{"num_hidden_layers": 9, "hidden_size": 224, "num_attention_heads": 4, "num_key_value_heads": 4, "head_dim": 64, "intermediate_size": 896, "vocab_size": 32000, "hidden_act": "squared_relu", "norm": "layernorm", "norm_place": "pre", "norm_eps": 1e-06, "positions": "rope", "rope_theta": 10000.0, "rope_fraction": 1.0, "qk_norm": true, "attn_scale": 0.183, "bias": "none", "tie_word_embeddings": true, "parallel_block": false, "extras": ["some layers without attention", "local attention windows", "shifted keys", "gated attention", "hashed n-gram embeddings", "a smear gate", "an embedding shortcut", "learned residual scales", "skips across layers", "capped logits"], "init": "uniform", "init_std_qkv": 0.0205, "init_std_o": 0.0, "init_std_up": 0.0205, "init_std_down": 0.0, "optimizer": "muon_variant", "learning_rate": 0.0108, "lr_mult_down": 0.7, "beta1": 0.95, "lr_head": 0.0239, "warmup_steps": 32, "schedule": "wsd", "decay_fraction": 0.861, "decay_shape": "linear", "final_lr_fraction": 0.1, "batch_tokens": [65536, 131072, 196608], "max_seq_len": 1024, "doc_mask": true, "train_tokens": 719000000, "max_steps": 5724, "dataset": "wikipedia_en"}
Each number is 50 + 12 x the weight over the matrix's rms, rounded and kept within 0 to 99. Layers, rows and columns count from 0.

# layer 2 attention output, 224x256, rms 0.125, rows 0-25, columns 0-127
38 69 51 34 38 58 41 64 54 39 76 53 40 59 58 36 45 60 74 53 40 55 60 48 38 54 53 38 42 56 57 61 44 41 55 45 60 62 40 31 40 61 53 46 55 58 38 52 58 47 59 34 44 35 50 64 51 36 61 56 64 50 33 40 42 52 45 47 63 29 45 66 54 51 54 51 60 66 66 46 45 56 57 62 43 45 50 42 39 54 60 67 48 42 52 64 56 45 50 45 48 72 54 51 56 39 57 58 75 66 38 65 61 45 53 48 50 67 40 54 56 45 59 39 44 58 47 53
46 79 67 26 41 50 58 33 40 46 45 32 61 44 63 51 70 40 76 45 43 31 42 49 52 66 36 74 58 45 48 26 29 47 57 38 55 50 23 44 32 69 42 67 46 63 56 58 66 55 60 55 31 28 68 50 46 81 66 33 49 37 54 33 56 57 65 55 35 45 58 57 69 36 42 50 33 32 72 27 50 56 60 58 60 64 59 63 46 55 34 41 58 44 44 51 45 50 72 42 33 43 43 63 35 41 48 71 60 64 53 46 53 51 35 66 52 34 55 37 51 60 57 55 54 62 60 39
61 24 70 35 42 27 50 60 44 38 53 53 69 52 58 61 52 55 67 53 42 50 37 78 47 57 53 38 56 35 67 49 29 52 55 49 46 41 73 40 68 70 48 38 52 70 48 47 38 25 57 61 54 48 31 80 47 46 34 59 44 51 35 48 54 28 55 46 51 38 52 43 40 49 45 51 40 61 43 48 52 56 77 45 33 51 41 45 35 63 60 55 52 41 57 30 50 52 51 60 47 48 62 77 46 38 45 46 49 27 35 36 33 59 32 59 38 38 53 35 70 59 51 45 56 44 43 58
47 57 53 62 70 47 62 60 46 42 62 65 48 45 57 54 59 57 38 54 74 46 61 54 67 35 63 64 55 65 41 44 52 43 31 59 24 44 53 53 45 52 65 65 51 65 45 46 48 58 35 36 45 48 16 60 43 47 61 48 41 70 57 30 34 43 51 32 60 42 36 62 48 49 31 38 40 48 42 55 43 53 45 57 58 44 46 67 51 53 44 39 43 66 35 35 65 50 38 61 44 68 43 45 59 40 56 41 62 38 42 58 47 40 65 42 49 26 41 44 56 58 50 37 58 45 59 33
54 60 57 28 46 41 50 57 66 48 60 67 42 46 44 47 26 42 54 48 61 13 41 27 67 46 56 50 68 24 51 68 46 52 44 46 20 49 50 47 46 26 58 30 59 42 47 40 33 74 40 36 80 35 60 57 40 63 36 29 36 21 58 73 65 68 53 54 47 61 54 55 46 43 41 50 45 36 42 43 29 61 34 55 29 44 52 30 18 49 49 77 58 61 52 43 47 72 52 51 32 41 55 70 45 40 59 52 77 37 58 55 48 45 69 45 48 32 64 54 39 61 71 47 68 36 25 45
45 64 33 37 68 28 59 52 30 48 34 58 40 45 46 51 41 75 65 44 46 48 64 52 66 58 57 56 44 59 64 75 53 55 65 54 59 59 53 61 74 69 48 38 39 50 55 78 49 50 52 67 34 54 34 47 25 56 37 38 47 54 57 39 64 58 43 59 71 67 37 37 50 49 52 54 46 41 64 47 42 58 65 48 42 37 62 59 48 46 54 51 38 59 48 44 34 35 49 51 47 59 37 39 57 59 40 35 43 55 68 72 25 53 28 47 61 41 61 60 51 51 65 39 49 52 44 57
22 37 85 63 49 71 57 48 55 42 58 52 34 57 45 55 54 33 74 32 72 30 71 51 55 62 37 47 42 39 40 60 55 38 54 44 58 62 70 42 47 55 67 55 39 44 54 39 66 51 63 42 76 49 36 50 46 55 46 48 43 60 15 49 70 40 45 61 52 33 74 59 41 38 64 45 69 35 74 53 50 27 37 44 35 28 65 46 42 37 57 45 44 35 39 57 48 54 61 70 37 42 38 47 52 30 54 60 50 58 48 54 64 39 43 66 59 40 66 59 50 38 42 30 68 38 47 29
20 28 69 41 40 54 60 71 34 50 52 59 39 48 68 39 43 46 37 33 41 60 22 41 33 69 65 64 23 27 37 46 44 51 32 48 43 61 50 54 72 42 65 46 68 38 41 29 57 63 42 32 69 45 59 37 48 51 45 56 51 40 56 49 43 50 48 38 23 57 31 36 68 48 45 58 22 67 58 41 48 40 44 43 49 49 72 35 59 26 41 49 37 58 36 68 43 24 40 71 29 32 47 56 68 61 36 49 66 46 39 46 44 74 86 04 29 46 61 63 45 37 34 50 31 27 46 22
65 55 57 38 50 62 69 46 61 58 62 65 74 53 59 52 60 32 35 66 46 20 46 50 44 39 49 34 42 61 39 46 48 72 63 80 22 35 36 63 31 44 61 45 63 60 46 54 40 49 44 46 61 51 43 50 44 54 38 41 23 35 62 71 39 42 36 49 61 52 76 55 29 74 37 53 60 44 50 64 60 41 55 46 49 45 30 62 55 49 50 61 39 47 68 13 64 51 36 63 47 59 58 44 62 52 71 65 23 45 64 58 61 67 34 32 58 48 29 62 39 44 54 23 46 42 42 43
47 64 38 54 57 63 58 48 55 52 61 55 44 50 46 31 38 54 47 30 52 43 31 43 27 39 64 52 58 68 49 86 46 48 35 51 47 47 59 61 61 41 68 45 49 64 51 56 61 63 28 48 36 57 66 65 44 51 32 35 49 43 65 33 66 43 49 57 36 48 34 62 62 47 57 85 45 49 33 45 53 37 47 41 57 62 38 51 71 39 18 51 41 47 43 54 61 45 56 44 62 51 51 55 33 35 48 40 42 32 71 42 55 43 35 47 54 50 54 48 62 49 56 61 56 45 68 79
63 51 45 55 53 48 42 50 38 75 58 10 47 38 45 37 69 58 28 34 63 39 58 53 52 41 32 52 59 57 57 55 44 53 61 40 47 52 52 52 30 45 35 60 67 39 47 35 44 56 58 45 27 44 53 44 65 57 47 57 42 45 55 47 61 51 47 50 38 54 19 60 53 64 45 47 60 41 56 58 56 53 72 61 40 54 43 55 25 68 44 59 37 27 59 34 60 76 62 33 57 36 63 48 43 59 48 39 35 50 56 72 47 38 58 45 69 51 66 53 41 58 50 47 57 40 60 63
38 56 82 45 42 33 56 44 32 42 43 28 29 70 57 68 39 36 43 40 69 49 40 42 66 59 52 39 48 36 32 39 40 38 18 79 36 36 67 53 52 59 46 64 43 49 34 39 42 61 53 28 52 43 72 46 63 47 65 55 42 46 40 66 56 60 54 42 14 55 38 42 56 45 35 64 51 35 23 57 27 53 26 52 53 41 59 47 70 47 44 52 36 62 87 46 44 42 42 55 37 63 69 41 57 49 29 44 55 42 52 41 78 75 27 31 42 64 50 47 68 39 39 54 52 40 62 52
56 48 45 44 35 62 60 59 56 74 64 40 53 53 56 40 53 46 38 47 60 30 40 59 37 37 47 50 36 44 59 58 53 38 47 35 46 72 42 59 39 59 28 41 50 32 57 68 68 59 32 53 25 56 25 38 20 56 43 46 63 53 52 43 27 39 52 45 47 77 49 41 80 52 53 55 52 33 41 52 66 54 40 61 40 45 51 40 34 58 48 40 36 50 55 48 77 55 41 52 51 39 37 31 62 44 74 73 37 43 46 57 44 42 41 58 59 72 68 66 69 43 43 69 27 21 64 45
52 57 54 45 51 24 39 47 42 52 62 38 58 59 62 35 44 20 23 46 59 55 56 40 35 51 42 44 51 51 57 33 59 48 63 64 75 37 62 51 43 64 52 44 64 51 65 35 32 70 69 69 50 45 44 46 35 47 54 38 42 65 54 64 68 75 44 44 53 56 52 50 43 54 49 37 60 48 33 57 57 40 52 46 56 78 56 43 40 39 50 40 56 62 37 48 64 59 25 79 42 53 47 40 69 65 62 57 67 58 37 65 27 38 46 47 34 40 44 42 41 52 36 62 48 60 45 63
51 56 37 53 70 44 50 65 45 44 41 55 50 40 45 23 25 39 51 61 56 50 50 51 45 60 67 54 43 41 68 47 55 32 37 59 52 40 16 55 74 49 55 28 56 41 38 60 51 40 39 41 66 64 61 47 45 34 63 29 51 58 46 62 41 73 64 42 45 38 38 78 50 39 45 56 62 39 41 44 45 54 58 53 56 57 68 64 55 47 61 56 44 53 49 58 44 27 59 45 62 50 56 33 55 46 53 42 56 43 42 66 57 60 69 40 45 35 49 55 49 46 39 48 65 62 61 28
53 41 58 42 43 44 52 28 38 53 40 38 43 44 37 35 50 50 45 31 50 85 49 55 59 53 51 56 49 43 67 55 40 50 52 65 54 29 61 51 46 46 46 50 54 26 39 54 39 44 60 46 43 47 40 71 44 53 53 55 43 48 51 42 23 42 50 53 55 51 51 42 26 57 40 54 51 41 59 51 52 50 52 29 57 54 48 45 41 60 35 62 66 58 35 58 59 59 51 34 63 56 43 43 69 27 51 59 60 50 30 50 48 50 35 35 59 75 47 55 33 73 61 46 58 76 22 62
38 53 50 40 30 46 31 77 55 49 14 58 58 72 63 27 19 59 34 40 45 51 58 45 53 39 52 28 64 34 41 47 51 55 80 67 44 32 52 61 42 81 50 43 46 63 59 54 55 70 31 43 57 35 60 49 45 50 62 70 44 48 50 74 56 56 38 28 46 39 61 51 51 53 58 42 56 56 70 58 51 77 53 38 63 64 67 54 56 44 54 62 73 59 48 72 73 64 48 57 37 62 63 68 51 59 49 54 38 48 66 39 51 40 51 69 48 52 35 61 52 55 57 48 53 28 53 52
48 48 52 58 68 51 55 32 36 72 42 40 42 44 62 40 50 45 57 47 48 41 23 55 53 51 30 74 56 43 43 33 40 45 37 63 55 35 63 49 39 40 59 39 70 52 51 39 67 33 26 60 52 54 26 65 73 52 58 37 18 37 67 43 59 46 56 50 68 45 70 46 39 53 56 48 41 44 58 71 83 32 23 43 59 50 59 59 57 52 65 51 22 43 55 50 58 61 66 63 48 54 70 74 34 29 52 63 45 44 58 69 52 78 46 39 35 44 60 32 64 73 53 46 45 43 67 33
74 49 34 60 55 60 15 59 31 51 44 74 42 82 32 48 46 63 48 38 17 53 25 56 36 43 75 52 54 73 59 49 73 46 44 62 46 56 57 47 31 38 24 49 65 67 64 67 39 37 70 71 43 56 81 50 38 48 27 32 50 53 39 39 49 30 54 74 37 40 27 54 50 69 47 57 53 21 59 64 54 74 52 24 50 54 49 65 42 76 81 53 55 43 65 67 57 18 42 49 46 52 50 54 71 72 44 47 36 56 60 62 38 35 52 63 69 56 37 56 84 38 58 48 50 41 54 48
29 55 33 44 52 18 63 71 39 42 54 48 28 54 48 64 45 41 40 42 41 46 60 36 50 40 55 57 42 82 54 53 54 41 46 50 44 59 51 44 40 65 53 52 56 59 34 35 68 48 57 46 56 52 66 60 42 31 41 47 45 56 55 47 62 51 49 64 53 39 47 54 39 63 63 55 59 37 31 58 60 36 59 53 65 46 54 46 47 60 67 44 59 64 39 65 56 54 81 58 42 53 51 48 49 51 44 51 45 27 44 54 65 36 67 48 50 42 45 41 46 51 35 61 75 46 39 41
66 52 62 59 53 60 48 53 44 41 57 52 48 49 52 79 62 49 53 64 64 66 47 48 61 51 58 51 42 26 34 65 64 38 59 46 19 36 51 21 47 32 32 54 49 71 81 41 41 42 53 51 21 41 62 51 58 49 32 35 55 51 55 42 30 69 74 50 34 42 39 46 64 57 47 61 53 44 32 60 21 95 28 44 55 63 30 52 63 60 43 33 79 37 39 52 20 64 21 56 64 59 48 66 54 79 53 68 55 49 41 51 42 59 22 42 54 49 52 17 61 53 50 56 36 53 43 53
42 46 61 49 59 71 38 67 55 49 45 26 47 62 42 55 58 36 44 75 47 59 45 36 62 47 62 47 77 56 45 58 46 21 49 39 57 69 52 40 45 41 47 39 52 31 68 48 33 66 61 23 64 52 50 22 73 32 47 67 70 34 45 63 48 35 42 46 59 46 48 63 46 47 46 64 44 38 63 78 50 42 50 40 68 40 65 17 37 60 26 32 61 52 39 29 46 66 76 60 63 40 54 23 49 35 54 47 64 53 31 65 35 60 53 47 42 59 56 34 65 59 29 37 58 42 53 37
57 50 48 67 39 43 41 67 44 75 50 60 37 52 66 60 68 53 55 62 37 55 47 79 38 39 50 39 68 55 56 28 59 44 48 53 56 38 58 62 38 50 59 56 54 51 61 63 56 42 33 61 56 43 58 42 31 40 36 61 54 65 37 46 60 57 65 52 43 22 63 61 54 45 50 48 68 52 45 72 47 47 38 52 26 58 61 86 50 48 49 60 22 47 55 49 39 24 41 35 42 37 40 44 43 60 49 57 49 53 42 57 73 39 68 52 41 32 48 30 44 56 47 58 54 56 52 53
57 29 56 26 41 50 39 28 25 22 79 56 34 54 37 38 38 31 65 32 60 42 60 56 72 42 48 58 55 59 63 43 44 47 54 65 42 51 44 78 38 60 31 51 68 11 43 65 54 64 73 63 62 53 76 46 44 30 50 72 60 46 61 56 38 55 34 41 24 47 35 47 55 66 45 76 56 51 25 59 61 58 37 46 64 47 46 67 35 35 40 63 69 53 68 63 57 60 66 70 54 43 32 59 43 40 23 57 36 38 45 97 63 67 43 65 45 53 61 57 36 41 56 47 46 53 46 21
39 43 41 52 55 27 45 62 62 39 61 62 48 50 54 55 50 67 55 52 72 70 44 46 46 26 53 75 59 52 81 62 61 59 42 49 52 44 51 29 38 37 38 51 44 40 37 17 56 52 46 55 54 41 51 42 49 37 30 28 44 61 63 60 55 49 22 48 53 53 43 57 52 32 48 58 76 59 34 51 54 43 65 49 52 49 36 42 70 51 73 31 62 37 65 48 84 43 68 50 66 68 51 52 50 37 31 54 32 73 41 62 42 54 60 45 43 52 41 56 55 61 59 59 27 79 67 37
37 34 58 44 59 42 52 35 50 66 43 52 34 68 54 55 73 41 33 69 44 37 61 45 32 57 48 64 47 62 52 63 49 53 55 53 61 22 62 64 44 71 35 30 65 37 69 28 57 42 41 48 45 46 37 38 46 71 52 58 56 17 32 68 52 51 41 48 43 57 35 56 63 51 62 69 48 47 35 39 67 43 48 49 59 42 08 31 61 48 54 63 57 47 44 60 34 46 43 20 39 28 37 56 32 58 51 32 56 61 39 95 54 70 55 50 76 41 48 56 22 42 46 55 51 57 54 44